config = dict(
    d_model=192,
    n_head=3,
    d_mlp=576,
    attn_scale=0.125,
    bias='none',
    init_std_qkv=0.0495,
    optimizer='adamw',
    warmup_steps=425,
    schedule='wsd',
    decay_fraction=1.0,
    decay_shape='sqrt',
    doc_mask=False,
)
Each number is 128 + 32 x the weight over its row's rms, rounded and kept within 0 to 255. Layers, rows and columns count from 0. The size above them is the row's rms in percent of the matrix's.

# layer 5 MLP down (transposed), 576x192, rms 0.0498, rows 489-524, columns 0-95
size [ 87  91  81 101  97  80  93  90  88  95  99  93 107 103 112  93 117  98  87  88 136 105  85 112 103  79  87  92 101 118  98  95  98  91  86 102]
[[ 85  97  78 136 192 100 162 147  98 148 159 105 110 102 151 162 196 130  88 112  90 134 116  94 108 124 202 146 123 108 146 173 116 113 139 158 158  99  86 125 136  94 151  64 148 131 103 109 127 164 110 115 147 181 128 101 210  45 146  58 124 143 146 107 118 144 162 146  91 115 187  82  91 120 134 122 108 167 170  91 114 114 124 107 103 101 134 194 130 151 120 123  98 147 128 149]
 [154 114 158 146 182 127 126  91 105 125 170 115 114 170 138 100 120 164 189 141 168 165 179 140 154 161  93 117 103 148 174 117 109 121  91 128 118 167 111 118 114 112 146  91 130 148 115 147 155 140 143 104  92  93 124 112 139 109 136 176 107 165 103 110 158 131 162 153 208 107 142 171 101 167 185 106  68  97 175 151 113 153 116 148 108  94  93 125  86 149 180 111 132 124 104 158]
 [160 108 118  94 156 124 147 126 155 120  78 141  87 157 146  89 204 181  81 107 140  81 139 120 175  98 154  87 144 125 142 125 108 114  96  64 148  81 124 134  54 105  97 137 133 120 153 104 122 106 129 107  96 140 147 148 105 109 106  92 144 129 119 109 117 146 186  63 115 120 217  83  93 134 103 101  89 156  99 110 100 144 172 114 164  57 103 137 104 100 158 124 100 131 116 148]
 [ 91 127 136 151 109 154 116 162  79 113 140 105 141 128 114 152 128 168  89 152  89 138 145 140 151 123 146 145 123 102 135  79 134 129 150 149 127  96  68 131 164 106 107  95 120 139 139  86 108  67  79 143  83 156 156 138 127  39 189 137 124 117 139 139 148 122 106  86 185 161 140 116 163 108 135 160 140 105 129  92 171 132 209 166 159 125 104  94 147  81  99 140 119 167 125 133]
 [169 145 182 128 109  71 146 120 133 122 101 154 101 172  95 150  83  85 140 141 157 124 102 122 114 123 191  70  90 151 117 150  60 145 162 155 115 113 117 103 119 123 109  96 127 154 109 100 189 123 114 101 117 131  64 115 174  72 158 171 136 109 150 132 120 147 122 117 111 170  97 114 181 148 109 159 159 145 141 100  66 135 152 162 149  63 116  97  84 101 166 111 182 197 123 118]
 [134  73 132 124 124 157 145 145 110  94 136 116 137  86 130 182 181  91 171 106 101  99 163 188  95 151 130  92  96  81  91 105 105 167 143  79 123  70 127 161 175 133 154 196 113  96 101 160  84 102 128 176 133 137  95 130 159 118 102 154 140 122  87  82 118 129 106 140 133 127 100 132 137 163 147  99 150 130 129  86 157 159 194 126 132 118  93 169 183 112 157 131 119 152 187 124]
 [117  93 157 164  96 165 122  88 162 202 131 179 156 135 119 141 115 113  81 160  98  98 137  92 147  76  95 156 115 138 182 144 157 124 134  87 103 134 162 159  94 158  90 151 120 141 108 162 123 109 158 118 129 145 134 154  84 159  72 194  99 116 130 165 152 135 131 138 162 112 141 149  84  83  64 109 147 123 139 132  84 157  97 158 111 150 146 148 143 176 153  90 137 130 131  79]
 [ 89 146 129 148 182 156 105  99  70 135 168  85 152 164 125 101 134 125 121 132 165 128 180  90 167  77 128 132 144 133 119 169 114 116 122  92  96  92 123 116 117 145  91 183  78 126  63 129 120 112 126  80  69 152  99 151 104 169 144 124 172 132 158 174 134 109 140 143 129 128 127  84  82  90 164 177 148 125  75 103 113 128  95 117 142 166 133 141 111 157  99 185 105 114 171  72]
 [121  96  71 126 130 117  98  86  96 147 106 106 138 124  83  98 113 187  84 207 121 136  79  76 126 123 123 121  82 116 129 149  73 101 102 138 188 132 150 168 115 173  86 102 130  83 177  82 118 162 160  63 129  98  90 160 137 123 157 133 109  86 146 140 109 165 156 155 109 139  73  94 131 143 157 157 193  73 127 112 112 171  98 131 151  70 190 180 145 160 140  95 195 117 197 102]
 [149 127 184 103 111 118 123 168 147 191 100 137 218 130  85 162  72 129 132 106 170 118 116 131 168 153  80  95  81  78 157 126 147 124 151 133 168 116 106 139 159 138 118 102 160 126 142 207 140 125 130 145 169 137  95 105 137 122  89  88 179  81 146 170 147 144 104 141 126 169 152  96  75 153 135  98 108 110 168 103 121  98 122 116  51  47 131 139 168  81 127 123 123 134 113 125]
 [ 96 133  47  91 125 196 116 188 139 120 124  62 178 141 125 131 144 181 115 121 101 143 117 114  93 132 188 149 165 131  93 186  50  94 132 135  76 146 100 116 127 118 154 128  78 158 157 125 157 113  83 144  82 105 144 100 127 127  75 136 164 106 110  91 127 168 180 133 115 119 107 135 109 166 120 139 121 120 165  99  77 149 130 204 175 182 122  97 125 129 175 136  96  82 128 102]
 [156 140  71 101  92  87  80  77 150 139 128 110 180 137  62 195 187 165 152 170 153 128  96 173 203 109 115 171 101 115  90  91 117 171 118 174 158 103 133 130 112 154 110  92 153 133 121 144 150 145 116  94  88 114 101 142 170 117 162  61 116 135 135 124 110 109 137 126 148 121 144 121 156 148 120  57  96  52 149 143 130 158  79 151  55 195 205  51 126 161 104  67 179 137 162 122]
 [146 159 173 133 120  52 115 117 109 123  97 116  92 101 113 169 150 126  87 143 164 156  98 127 173 145 186 203 106 152 165 150 114 120 139 150 145 107  75  86 124 137 164 109 107 102 126 108  92 152 144 150 119 127 133 104 159  87  63 132 159 131 130 127  94  52 121  99 146 130 112 145 155 129 131 153 179 160 130 125  98  75 188 154 149 140 136 125 101 145  93 147 156 146  97 195]
 [103 112 126 161 124 135 141  71 101  93 190 137 123 129 134 117 135 147 121 138 173 104 100  95 142  83 123 134 144 158 137  97  78  99 167 161 135  80 113 162 117 117 144 151 126 140 108 118 129 148  98 183 112  93 166 103 157 130 169 146 103 135 101 165 103 112  89 107 161 149  99 117 140 122 163 168  72 159 146 129  84 118 154 133  66 159 129 164 180 172 118 150 116 182 195  88]
 [ 99 191 110 104 120 128 162  81 137  83  98 103 132 121 134 119  81 168 121  47 106 137 130 101 114 186 132 157 146 111 126 120  94 149 110 202 118 186 108 170 114 154 155 140 150 151 126 167 118 176 134 193 176  84 111 160 118  90 116 113 169 137  92 174 127 140 115 161 122  77 102 106  94 141 136 126 149 139 117 136 179 153 200  88 105  88 124 137 135 131 164 139 161 159 136 154]
 [132 145 150 124  89 151 102 135 153 140 149  89 111 123 203 135 161 193 114 151  88  90  97 100 184 163  93 131 146 200 102 119 124  67 123 105 122 133 132 134 178 100 177 147  91 178 151 128 143 149 164 162 161 128 167 147 127 123 140  33 119 106 112 132 154 121 143 126 124 174 138 142  61 130  42  98  81 133 140 137 107 157 110 111 149  70  43 102 140 126 134 129 101 127 144 105]
 [198  69 141 140  97 113 115 148 106 135 163 109 164 140 180 101 170 143 121  65 105 196 104 168 129 139 150 117 120  98 150 161 133 133 175 181  87 138 108 115  83 190 130 125 117 158 152 141 176  79  87 131 113 161 112 101 149 142 132 160 125 157 187 128 106 114 113  84 112  68 173  89 109  89 107 111 139 145 126  98 156  65 158 166 160 179  81 117 120 131 112  80 141 119  82 198]
 [139  64 181 149 164 156 141 123 117 126  82  97 124 147 139  95  68 104 147 206 163 101 154  90 127 118 105 156 112 136  89 106  79 183 146 105 112 153 128 145 108 175 141 161 157  82 134 130 154 129 135 111 110  96 115 131 136 165 110 141  59 161 128 137 200 118 142 163 103 186 135 151 155 173 122 122 139 165  94  96 146 111  92  71 160 166 155 148 129 127 127 158  87 120 141 120]
 [ 88 158  84 198  58 125  92 150 157  60 165 150 100 152 108 160  73 158 105 167 137 134 138 144 105 131 104 100 101 123 107  58  29  97 164 108 141 102 180 130 144 176  77 149 101 117 139 100 144 119 106 133  91 124 155  89 149 130 105 112 113 128 132 174 115 110 145 170 134 168 116 104 116 131 187 104 137 131 169 170 105 161 167 145 145  81 145 105 100 111 138 156 173 100 105 130]
 [129 187 133 123 115 187 136  98 123 160 104 118 145 147  92 125  78 133 162 146 158 110 123  93 201  94  64 148 157 117 143 117  81 108 180 136  96 119 133 171 135 181 156 133 112 167  96 184 118 120 120  89 141 139 154 109 139 130  73 132 167 124 119 150 106 126 134 128 100 148 158 194  56 172 145  75 138  91 151 120  98 147 110 156 140  68 119 124  73 179 114 170  84  91 123 147]
 [ 96  96 171 135 118 132 153  58 128 149 142 119 189 189 109 144  81  50  62 149 111  89  44 122 143 121 130 134 100  91 132  76 123 171  76 100 190 122 177 184  96 172 100 143 159 109 156  89 105 135 135 148  67 147  99 169 105 149 139 158 164 131 135 119 130 152 146 188 104  89 152  70 173  90 156 141 124 108 100 114 206 146  89 172 105 148 144 138 153 175  84 138  97 146 121 125]
 [109 164 223 105 130 146 159  97 120 105  85 162 154 115 114 114 128 134  81 135 137 104 124 103 121 118 109 120 149 170 139 130 120 129 133  91 148 157 177 183 121 125  77 120  97 118 185 119  73 159 166  81 176  97 105 153 163 161 106 149 122 182 106 132 130  91 157 180  93 108 143  93 135 143 136 131 113 189 142 108 111 160 147 159 116 163 131 171 135 160 138 112  70 153 129 124]
 [ 67  92 121 135  52 129 122 116  78 155 137 126  94 183 139 129 168 137  96  84 114 102  71 169 212 154 143 105 112 162  90 106 123 147 125 158  95 123 147 105 130  83  74 113 145 166 121  97 169  91 141 113 157 100  65  99 149 132 135 175  89 155 149 112 148 132 136 122 168 105 179 150 157 138 145 179 125 127 123 127 145 145  85 108 124 137 142  79 157 124 168 125 189 146 182 117]
 [187 158  70 134 122 137 102 145 111 134 120 159 132 123 110 112 137 137 181 146 107 120  85  73 165 180 124 114 134 100 132  70 163 135 187 100 114  73 150  77 162 158 127  87  80 138 142 124 147 161 131 138  96 128 122 115 168 102 169 170 110 112 139 151 145 148 121 141 155 189  97 109 104 100 140  99 100 185 142 139 143 175 128  94 153 103 125 203 115  92 123 159  95  88 139 151]
 [129 161 108 122 127 161 197  78 176 163 112  70 187 171 124 163 133  87 126 137 216  77 111 140 124 144 115 191 134 122 129 113 125 152 148 107 207 106 184  72 183 181 124 103 148 162 200  80 144 105  89 161 143 121  99 183 125 130 142 135 150 135  95 103 154 114 133 141 117 100  97 129 155 202 144  86 133 113 124 124 141 131 155 151 164 136 124 107 105 120 115  77 150 187  98  98]
 [147 167 108  84 149 109 147 171 105 113 116 127  95 129  96 106 179 148 137 145  74 112  74  95  41 150 183  58 112 140 140 173  73 132  88 160 115 187 138 197 133  97 143 109 111 113 142 101 170 112  86 149 193 135 127  93 145 138 183 145 137 156 173 123 112 165 136 143 113 149 118 108  94 159 154 129  91 115  98 138 128 146 102 116 133  90  87 124  98 164  83 112 147 180 125 155]
 [ 95 116 141 127 146 106 153 138 142 176 129 145 150  93 127 130 160 114 159 157 141 148 123 113 164 101 190 106 154 159 157  75  99 144  77 119 176 157 108 134 128 108 136 104 207 117 105 177 137 130 173 144 121 127 134 187 156 126 134  75  92 103 168 116 148 127 177 126 148 173 107 103 110 106 138 116 114 151 106 111  90 180  97  29 108 177 116 165 135 123 138 104 159 132  81 174]
 [103 168  95 108 166 125 187  74  97 123 110 148 108 179 133 125 111  62 160 115 146 163 126 159 168 139  94  98 117 130  74 116 190 103 159 107 127 135 109  96 146 126 107 171 170 109 100  86 106 117 123 161 150 176 189 145 103 103 128 155  99  95 126 158 162  45 108 131 145 198  81 168 117 131 131 142 111  47 137 102 151  97 164 127 105 115 156 124 116 147 152 135 136  92 114 119]
 [108 138 195 125  79 152  98 103 131 171 124  83 117 142 174  97 106 114 136 137 122  75 156 117 116 159  84 116  99 143 102  90 139 160  93 179 137 162 145 156 119 117 108 188 103 156  83 105 160 127 200 163 130  75 111 158  82 114 156 198  96 212 111 144 155 106  92 120 124 132 139 127 237  89 158 163  91 107 136 137 116 129  84 158 151  85  86  77 157 147 106 132 146  57 142  83]
 [ 84 125 118 130 132 122 109 111 145 170 129 137  89 136 162 111 117 128 104 192  61 183  87 117  66 101 125 153  83 138  94 148 122 150 146 147 149 176 134 167  89  87  92  54 141  75 195 159 109 162 138 118 107 124 123 126 146 181 151  79 140 114 170 132 100 143  89 139 102 128 113  54 114 136 109 114 170 121 194 179 136  92  70 171 139 136  93 155 153 135 132 136 119 122 138 145]
 [ 90 179  97 122 125 124 134  76 197  89 141 167  67 185 150 153 232 152 153 165 176  98 138 127 155  93 132  96 135 172 119 123 110  90 104 152 131 108 125 102 184 122  76 177 117  50 122 151 128 117  62 150  95 157 113 130 125 137 127 160 103 113 162 162  98  56 159 119 119 150 131 106  82 139 164 153 136  98 114 112 128 142 140 101 121 163  89 206 115 138 181 148 174 119 138  63]
 [110 109  56 143  49 174 101 148 127 120 162  55 124  86 126 172  65  89 115 107 153 153 161 174 185 138 131 128 113  93 143 112  66  94 121 151 127 173 145 116 114 123 165 147 157 147 177 122 123 105  81 132 173 183 123 120 105 151 104 156  99 147 108  94  98 136  81 118 177 138 110 126  90  88 121 146 147 120 103 100 117  72 107  82 109  61  96  92 109 155 149  87 127 141 107 110]
 [152 102 185 131 165 127 137 132 138  84  85 154 151 147 132 134  74  88 138 127 158 133 120  23 128 141 143 146 113 112 121 161  23  63 139 131 144 131 170 122  95 167  93 128 147 150 152 139 125 141 135  81 137 105 147 118 156  87 139 105 174 163 161 125 132 158 152  97 125 133 119 172 164 110 128 105 119  81 126 184 125 115 134 143 105 141 144 127 110 136 170 118 171 138  92 135]
 [122 131   0 143 132 130 166 110 147 151 148 131 158 128 100 133 205 125 106 142 158 176 137 104 113 121 142 142 141 178  97 137 137 140 132 140 122  87 169 117 153  99 106 122 147  99  88 135 157 149 182 126 162 110 164 103 185 129 156 121 129  71 164 168 142 120 116  79 138 148 120  95  88 153 137  88  99 117  96 135 158 115 120 163  28 166 200  99 117 109 128 195 133 107 107 147]
 [101  71 109 147 135  76 104  69 137 115 104 124 116 112 188 111 100 134  96 128 108 146 158 136 119 142 137 162 124 117 145 137 119  72  89 132 146 133 158 136 132 149 218 172  63 151 108 146  90 113 110 149 161 106 128 174 117 152 108 148 149 132 120 144 171  63 117 132 144 142 193 162  91 121 141 213  98 130 107 180 155 126  68 137 108 133 111 176 143 144 130  95 156 152 141  92]
 [122 117 109 148 101 152  89  92 144  84 132 107 115 108 150 110 111 172  80 114 167 115 121 144  91 125  60 169  88 140 153 137 111 142 167 140 153 164 149 106 134 139 201 125 121 131  77 103  88 171  93 135 172 138 101 159 176  95 138 103 197 198  90 144 131 133  79 185  98 147  91 156 153 115 114 138  96 121 169 143 146 135 146 175 144 177  56 174 103 125  97 131 161 148  51 147]]
# layer 5 MLP up, 576x192, rms 0.0648, rows 490-525, columns 0-95
size [100  81  98 106  83  86  93 100  99 101  92 101  99 114  93 104  98  96  96 114 101  92 105 103  86  91  94 106 114 100  98 102 100  90  98  99]
[[118  97 170 200 146 177 146 125 150 136 134  26 107 146 110 129 102 137 135 108 153 153 144 127 116 172 126  45 180 116 127  98 172 107 131 155 108  83  90 168 143 111 163  99 104 106 135  95  53 153  96  99 167  84 168 138 138 143  91 137 146 110  61 103 118 100 145  87 134 118 154 152 153  91  94 125 103  80 155 164  88  55  89 100 204 134  78 133 142  63 132 136 160 149 145 158]
 [ 74 122 118 116  99  65  87 155 108 146 174 143 155  61 163 121 118 142 178 140 101 159 164 158 138 175 139 148 135  76 137 141 112 170 152 156 107 132  88 173 165 183 186 171 163  76 132  89 128 169 150 171 158 104  77 129 138 101 134  94 114  76 138 140 172 137  71 128  77  96 122 116 122 169 123 152 193 106 131 164 146 130 135 126 135 105 135 123 183 141  25 108 191  96 155  90]
 [142 198 139 178 137 103 134 169 139 170 138 176 138 142 101 136  90 112  94 175 124 186  83 105 125 113 139  62 161 115 169 130 164 126 154  46 102 101 107 108  56 115  87 139 151 140 132 117 109 102 210 101 153 144 134 139 139 204 138 141 105  79 188 130 156  86 124  88 161  52  69  86 136 166  92 109 156 177 128 106  85 106  66 129 162 165 145 133 102 158 141 112 114 154  46 130]
 [155 145 128 164 184  92 135 134 112 130 199  75 118  90 127 125 100 134 123  92  94 146 161  82 187 115 129 137  99  90 181 161 122 141 111 113 100  60 158 173 143 147 149 164 163 112 176 135 113 143 152 109 109 158 200 152  89 200 131  66 131 109  98  62 112 118  71 124 177 152 161 147 178  99 105 133 106 145 172 134 142 163 106  66 149 174 165 126 134  89  78 150 174 157 123 113]
 [121 166  93 158  89  93  88 151 168 131 130 154 116  98 145 118 115 107  97 193 150 161  71 100 134 161 124 195 203 205 164 146 125 123 149 175  77 188 117  78  94 126 107  61  94 108 104 109 119 141 136 108 123  95 113 138  85 133 142  85  88 122 132 120 132 190 136  84 101 153 174  89 163 174 106  72 136 134 123 141 127 119 137 115 105 137 150 141 118 143 171 118 125 102 162  95]
 [132 149 117 118 162  49  83 137 142 105  61 133  83 133 167 140 156 145 162 139 170 109 139 191 134 156 184 113 152 118 134 110 117 186 137 114 118 148 120 144 133 118 155  90 139 152 118 117 124 133 150 140 104 138 120  44 124 154 109  69  82 179 128  89 185 143 111 149 120  98 114 124 142 209 122 161 137 119 148 120 164  78 188  96 178  98 104 140 122  71 184 150  96 172 191 203]
 [108 102 165 113 185 151 196 123 101 136 142 116  84 121 159  93 178 108 118 116 157 169 142 105  69 129 128 147 192  64 156  62 132 156 122 111  99 107 126 105 119 162 139  90 118 241 122 151 126 132 161 135 130 111 131 115 134 150 102 118  89 107 108  99 132 135 130 143 128  82 101 101 133 134 153  60  82 150 125  83 148 129  39 161  88 172  92 112 129 102 129  99 121 156 111 192]
 [107 147 117 134 121 156 147 115 162 128  99 153 131 107 168 134 151 140 103 100  89  90 176 116 115 152  81 100 132 107 161 128 160 175 125  98  87  80 127 161 149  98 140  96 189 143 127 146 102 133 175 172 133 168 151 129 119 188 121 106 109 195 109 138  94 116  73 142  65 101 196  64 158 107 104  94 114 129 142 137 106 118  76 170 120 165 168  95 135  81 144 109  36 114 118 138]
 [ 92 101 104 115  77 132  55 119 172 128 111 114 116 167 163  80 116 170 121  87  92 138 135 122 112 168 136 119 133  82 144 127 142 137 251 115 126 130 119 132  87  68 123 106 164  88 140  90  78 122 154  60 170 117 101 139 117 136 173 133  58  99 116 116  98 117  88 147  95 112  85 136 161 179 127 125 139 121 135  64 102  86 132 127 166 162 184 147  86 132 141 113 137 119 136 128]
 [147 133  86  94 140 119 141 110 127 169 109 168  56 161 158 175 120 123  61 140 106 120  78 115 132 154 113  77 109 152 126 162 141 144 125  58  90 103 126 151 143 113  92 164 151 161 140 123 144 138 185 186  70 181 164 159  65 150 103 108  90 139 127  69 153  77 137 153 112 152 105 120 162  71 169 135  82 192 154  75 164 151 133  80 125 166 144 124 200 148 106  86 108 164  74 108]
 [ 98 173  99 111 132 157 120 169 129 148  94  62  89 116  99 151 111 135  90 136  55 126 124  79 102 155 157 158 175  83 177 147 161 140  80 146 176 140  88 118 149  93  87 107 153 180 105  68 131 118 129  92 139 110 131 106 131 138  75 127 108  98 122 130  82 136 128  83 102 123  96 135 118 122 146 173  95 136 229 154 100 134 132 137 185 126 143  43 104 126 117 151 145 132 111 218]
 [130 163 163 114 131 145 147 120 103 136 163 120 172 119 178 125 121 158  86  88  79 106 143 105  83 107 165 126 139 169 157  75 147 101 194  78 168  63 132 167  93  92 107 188 167 154  96 124 117 173 133 147  59  91 139 126 160 161 188 114 101  50 106 118 114 135 161 142 128 132 171 113 139 143 120 139  86 136 116 151 131 158 148 148 182 174 111  71 128 119  99 100 135 150 127 102]
 [153 197 106 141 174 190 136 113 102 117 108 110 154 122  97 153 134 143 139  91 104 115 201 103 160 152 135 116 135 107  78 136 158 162 183 135  62 147 185 171 149  77 168 142 157 156  89 101 137 115 131  42  90 125 135 115  81 147 110 167 142 150 141  93 144  91 156 135 110 110 142 100 138 143 145 103 128 144 172  89 107 129 123  93 172 153 153 120 145  42 164 105 130  85  85 141]
 [188  95  97 167 123 153 122  78 145 162  92 112 116 113 140 158 131 120 110 117  77 149 136  75 144 159  99 111 172 113  81 107 204 125 138 133  88 162  87 126 157 132 108 186 180 103 192  99 102 164  98 140 132 122 199 143  88 131 107  87 163 116 143 141 137 150 156  94 126  91 147 112 158  90  85 120 146 176 181 130 174  95 134 157 140 117  93 117 105 186 120 138 103 114 110 108]
 [117 117 135 155 135 120 185 138 185 101 136 106  63 182  87 123  81 113 117  85  99 168 157 145 106 120  63 104 133 145 117 148 124 108 147 113  80 183 185  77 189 126  89 194 132 101 131  95 104 113  81 160  89 130  54 139 147 160 196 198 124 112 129 104 142  42 136 124 153 121  79 135 155 134 115 157 161 115  96 133 134 177 148 158 141  99 166 138 112 118  58  96 171 105 105  83]
 [162 125 147 164 195 148 156 157 128 113 161 125  78 135 135 141 148 131 145 106 110 164 109 186 164 196 174  91 138 102 162 144 128  38 101 129 111 149 111  89 105  80 127 191 139 123 164 125 118 130 153 121 139 106 115 143  69 105 143 116 124 166 212 102 150 105 166 129 120 107 142 143 161  66 173 174 157 143 180 117  88 116 131 142 152 124 169 145 143  91 100  81 124 159  98 187]
 [111 123 121 130  76  59  98 163 143 150  84 138 114 156 181 102  63 150  84  68 165 147 241 133 146 129  82 148  89 103 180 135  91 144  78 108 127 185  37  80 129 127 130 160 124  47 123 120 106 117 128 126 128  96 130 148 103 132 141 120 154 117 164 118 149  94 115 107 145 120 141 109 205 134 118 131 121 103 141  90  96  92 139 177 217 172 114 137 127  87 210 124 106 103  61 144]
 [ 80 135 106 131 147 144 156 193  98 168 196  90 122 194 103 204 157 150 148  65  98 117 175 131 125 119 110 174 166 125 201 160 156 199 103 149  86 160 138  96 150 105  79 120  80 117  93  85 117 159 168 156 153 153 140 140 146 135 128 160 132 127  86 115  80 106 132 131 130 142 131 120 189  67 166 157  83 140 128 105  49 147 110 126 165 170  92  82 179  82 154 121 118 119 114 178]
 [142 153  85 193 127 100 151 136 127 109 137 118 137  90 123  96  48 152 139 189 127 105 135 136 113  92 132 126 119 142 146 110 179 142 116 139 138 172 105 109  95  83 168 148 128  88 116 100 178 127 127 163 133 100  67 145 153 171 205 137 149 104 186  91 136 121 104 140 155  76 127  64 162 116 159  91 118 102 122  63 160  99 172 134 133 105 143 198 143  98 145 110 125 187 122  77]
 [ 99 128 165 108 144 145 155 115 152 164 159  79 120  94 137 146  97  61 145  99 144 138 134 111 145 133 117 125 145  77 183 104 169 145 118 124  86  87 118 155 208 162 122 169 159 154 145  74 115 101  96 150 120 141 159 154 154 162 129 127  43 128 101 142 157 105 115 133 138 108 114  39 147  87 180 122  55 123 141  95 108 151 106 186 164 158  95 102 161 158 144 126 100 132 154 100]
 [108 108 111  66 131 103 210 119 122 177 101 112 115 156 107 120  96 110 122  99 128 122 241 137 120 126 142 138 147 149 101 149 162  96 130 115 100 126 123 109 153 106 129 153 171 126 115 152 130 138 153 153 124 157 187  71 125 149 166 138 161 121 158 137 105 118 135 143 154 118 145  81 134 128 128  71 166 152 196 112  89  63  83 103 118 169 144 107 167 135 160 123 167 133  84  88]
 [157  95 178 159 112  83 122 154 164 139  84 145 146 105 132 161 147  57 181 108  71 116 139 117 145  91  90 160 145 100 131 153 137 158 174 101 150 135 121 108 135 180 150 116 145  73 132 151 127 180 107 120  92 122 156 102  82 161 138  97 158 158 114 177  81  83 123 101  89 130 113 131 115 152 131  96 141 105 183 110 123 144  81 158 129 124  94  88 110 128 121 118 158 148 130 178]
 [138 167 133 183 172 191 152  79 134 145  90 124 116 113 195 183 152 106  45 136 123 154 188  75 123 124  88 103 108 127 155 123 161 127 135 118 108 141  88 105 153 114  85 138 197 145 132 151 111 163 145 158 112 206 124 111 122 163 141 109 144 142 185  63 169 130  94 149 161 102  81 123 195  93 136  82 139 161 106 108  63 185  99 163 107 209 115 182 106 157 126 164 127 122 121 145]
 [124 119 129 141 126 127  85  94 143 140 141 158 128 143 103  87 123 123 125 169  95 172  95 107 151 197  91 160 114 111 143 118 198 149  96 175 129 122 103 194  99  80 133 220 157 112  29  86 101 112 101 109  97  69 121 108 122 114 122  71 167  95 170 110 151 101 166 148 151 123 110  76 134 104 141 137 120  81 147 127 165 207 101 121 108 136 120  25 136 129 130 160 149  96 115 154]
 [108 147 112 126  86 158 149  82 174 130 131 118 159 117  79 157 185 114 148 127 166 121 136 154 201 159 143 129 156 114 111 159 137 132 159 143 153 108 105  42 139 189 139 196 159 200 113 123  75 195 144 105 105 125 157  85  68  93  70 136  54  98 109 127 152 132 123 103 104 142 154 149 152 178 158 106 141 110 140 188 146  91 163  98 110  68 118 160 100  95 166 135 171  90 149  90]
 [119  91 135 131  69 149 138  91  96 145 107 101 118 153 166 102 101 140 147  91 115 174 174  72 126  92  60 144  82 108 111 204 124 143 113  71 110 138 134  89 112 168 166 140 125  83 199  87 114  86 115 123 108 123 131 157 141 133 201 130 148  90 141 128 158 166  90 125 118  93 134  83 159 132 115 134  96  95 160 115 126 199 103 102 212 125  89  91 142 180 152 154 131 147 149 157]
 [ 79 168  92 163 139 131  71  78 130  69 112  95 129 181  83 197  88 116 181 149  82 139 153  84 185 129 170 138  96  82 118 211  99 124 128 114 133 118 161 119 158 127 195 144 138 153  85 137  59 160 153  46 123 155 113 128 159 159 148 124  86 175 122  82 136 141 130 131  88 137  73 190 111 141 157 144 110 129 127 148 124  92  75 140  76 144 115 137 161 134 148 142 137 137 168  68]
 [ 94 149 132 166 106 129 112 158 108 129 104 113 121 117 177 133 109 118 118 129 120  76 135 144 142 142 105  82 178 135 169  53 193 110 132  96 156 120 144 125  86  83  97 139  98 103  71  96  94 125  87 149 152  83 242  98  81  96 132 135 162  88  58  86  65 118 121 125 143  90 183 117 139  56 117 154 131 107 129 159 114 152  82 161 185 128 102 168 135 108 103 151 178 122  89 154]
 [155 152 188 147 162 150 150 143  67  66 154 161 120 124 105 109  71 109 148  98 118 187 189 127  84  95  76 178 130 133 146 105 106 129 112  74 159 180 152 120  74  67 112 178 124 111 114 153 145 151 144 154 105  82 157 132 123 178 151 129  69  89 132 126 120 119 137  92 117  86  93  93 166 121 139 149 124 130 145 109  84 134 105 156 149 170 123 135 121 140 151 145 116 131  99 145]
 [147 158  76 162 125 110 125 181 129 133 149  99 120 135 114 146 113  58 133 148 100 101 101 125 158 145 165  55 120 104 167 174  71 143 120 100 116 117  90 138 107 104 117  84 102 203 149 166 147 136 161 105 116 149 118  87  44  96 128 118  90 169 140 118  63 144  65 122 115 119 165 121 131  58 117 100 149 164 159  98  85 181 135 121 119 100  89  72 146 121 131 127 152  87  73  95]
 [185 115  91 156 187 127 222 129 199 115  83 135  90  68 122 101 113 116 107 140  91 206 147 127 121 112 172 115 225 142 141 124 127 171 134 121 150 128  80 114 112 115 105 122 154 148 122 156 113 158 142 133 108  90 117 101 144  93 103 152 149  58 178  55 113 127 137  76 122 154 160 101  93 124 153 135 112 138 101  38 150 141 114 131 113  99 140 105 166  90 155 142 154 111 132 111]
 [118 119 119 103  86 160 121 162 135 112 162 108 164  93 153 113 139 123 150 142 141 120 137 191 119 128 139 134 200  93  96 107 171 148 101 110  93  94 128 210 166 139 130 128 143 109 112 137 102 189 129 119 105  90 139 162 115 113 128 106  76 131 105 160 152  76 139 142 121 115 142  70 134 169 163 184  52 101  96 141 149 120 124 190 117 128  79 126 114 140 116 143  99 154  80 162]
 [142 181  99 138 172 160 137 130 177 156 143 106  62 128  80 120 168 107 205 219 100 104 132  79  95 125 107  81  66 126 142 126 211 159 138 113  61 128 114 111 170 119 148 133 144 107 119 159 187  98 156  98 139 108 154  89 158 203 161 112 106 113 134  99 144  91 139  71 100 143 135  85 146 123 219  87 150 134 170  88 141 116 121 160 143 147 162  82 136  94 131 110 139 157  51 108]
 [125  99 114 116 119 155  97 164 137 170 144 153  97 111 129 165 135  71 141 111 131 125 104 142 212 151 149  87  73 154 127 150  76 144 167  83 101  74  58 101 129 148 110  68 124 141 110  81 115 109 134 140 108 133 154  27  96 111 158  70 148  93 117  97 161 143 149 133  67 184 153 103  99  99 148 106 150  96 150  86 121 120 203 169 137  84 120  85 176  54  94 103 125  95 185 196]
 [ 95 107 104 140 110 166  71  95 174 165 165 142  74  68 131 163 100 126  93 119  95 178 172 118 164 119 117 130 123 130 139  86 150  85 124 107 140  42  80 160 132  92 155 114 146  94  85 112  97 156 154 129 142 138 123 130 134 150  96 163 109 112  95 136 157 110 137 102 111 119 132 112 171 102 107 187  92 125 140 148  78 110 105 153 208 143  42 105 183 125 166 182 151 146  62 101]
 [ 87 164 166 125 102 156 198 171 173 105  72 149 108 175  72 148 129 104 164 127 111 132 171  60 133 116 103 120 113 139 180 167 133 144 161 138  99 167 115  97 160 133 154 165 133 152  89 115 114 116 160 166 119 155 152  40 138  77 109 113 132 138 150  97  61 112 138 130  52 121 148 102  76 155 135 186 115  98 152  81  72 192 128 110 160 129 104 109 152 172 127 142 117 171 126 136]]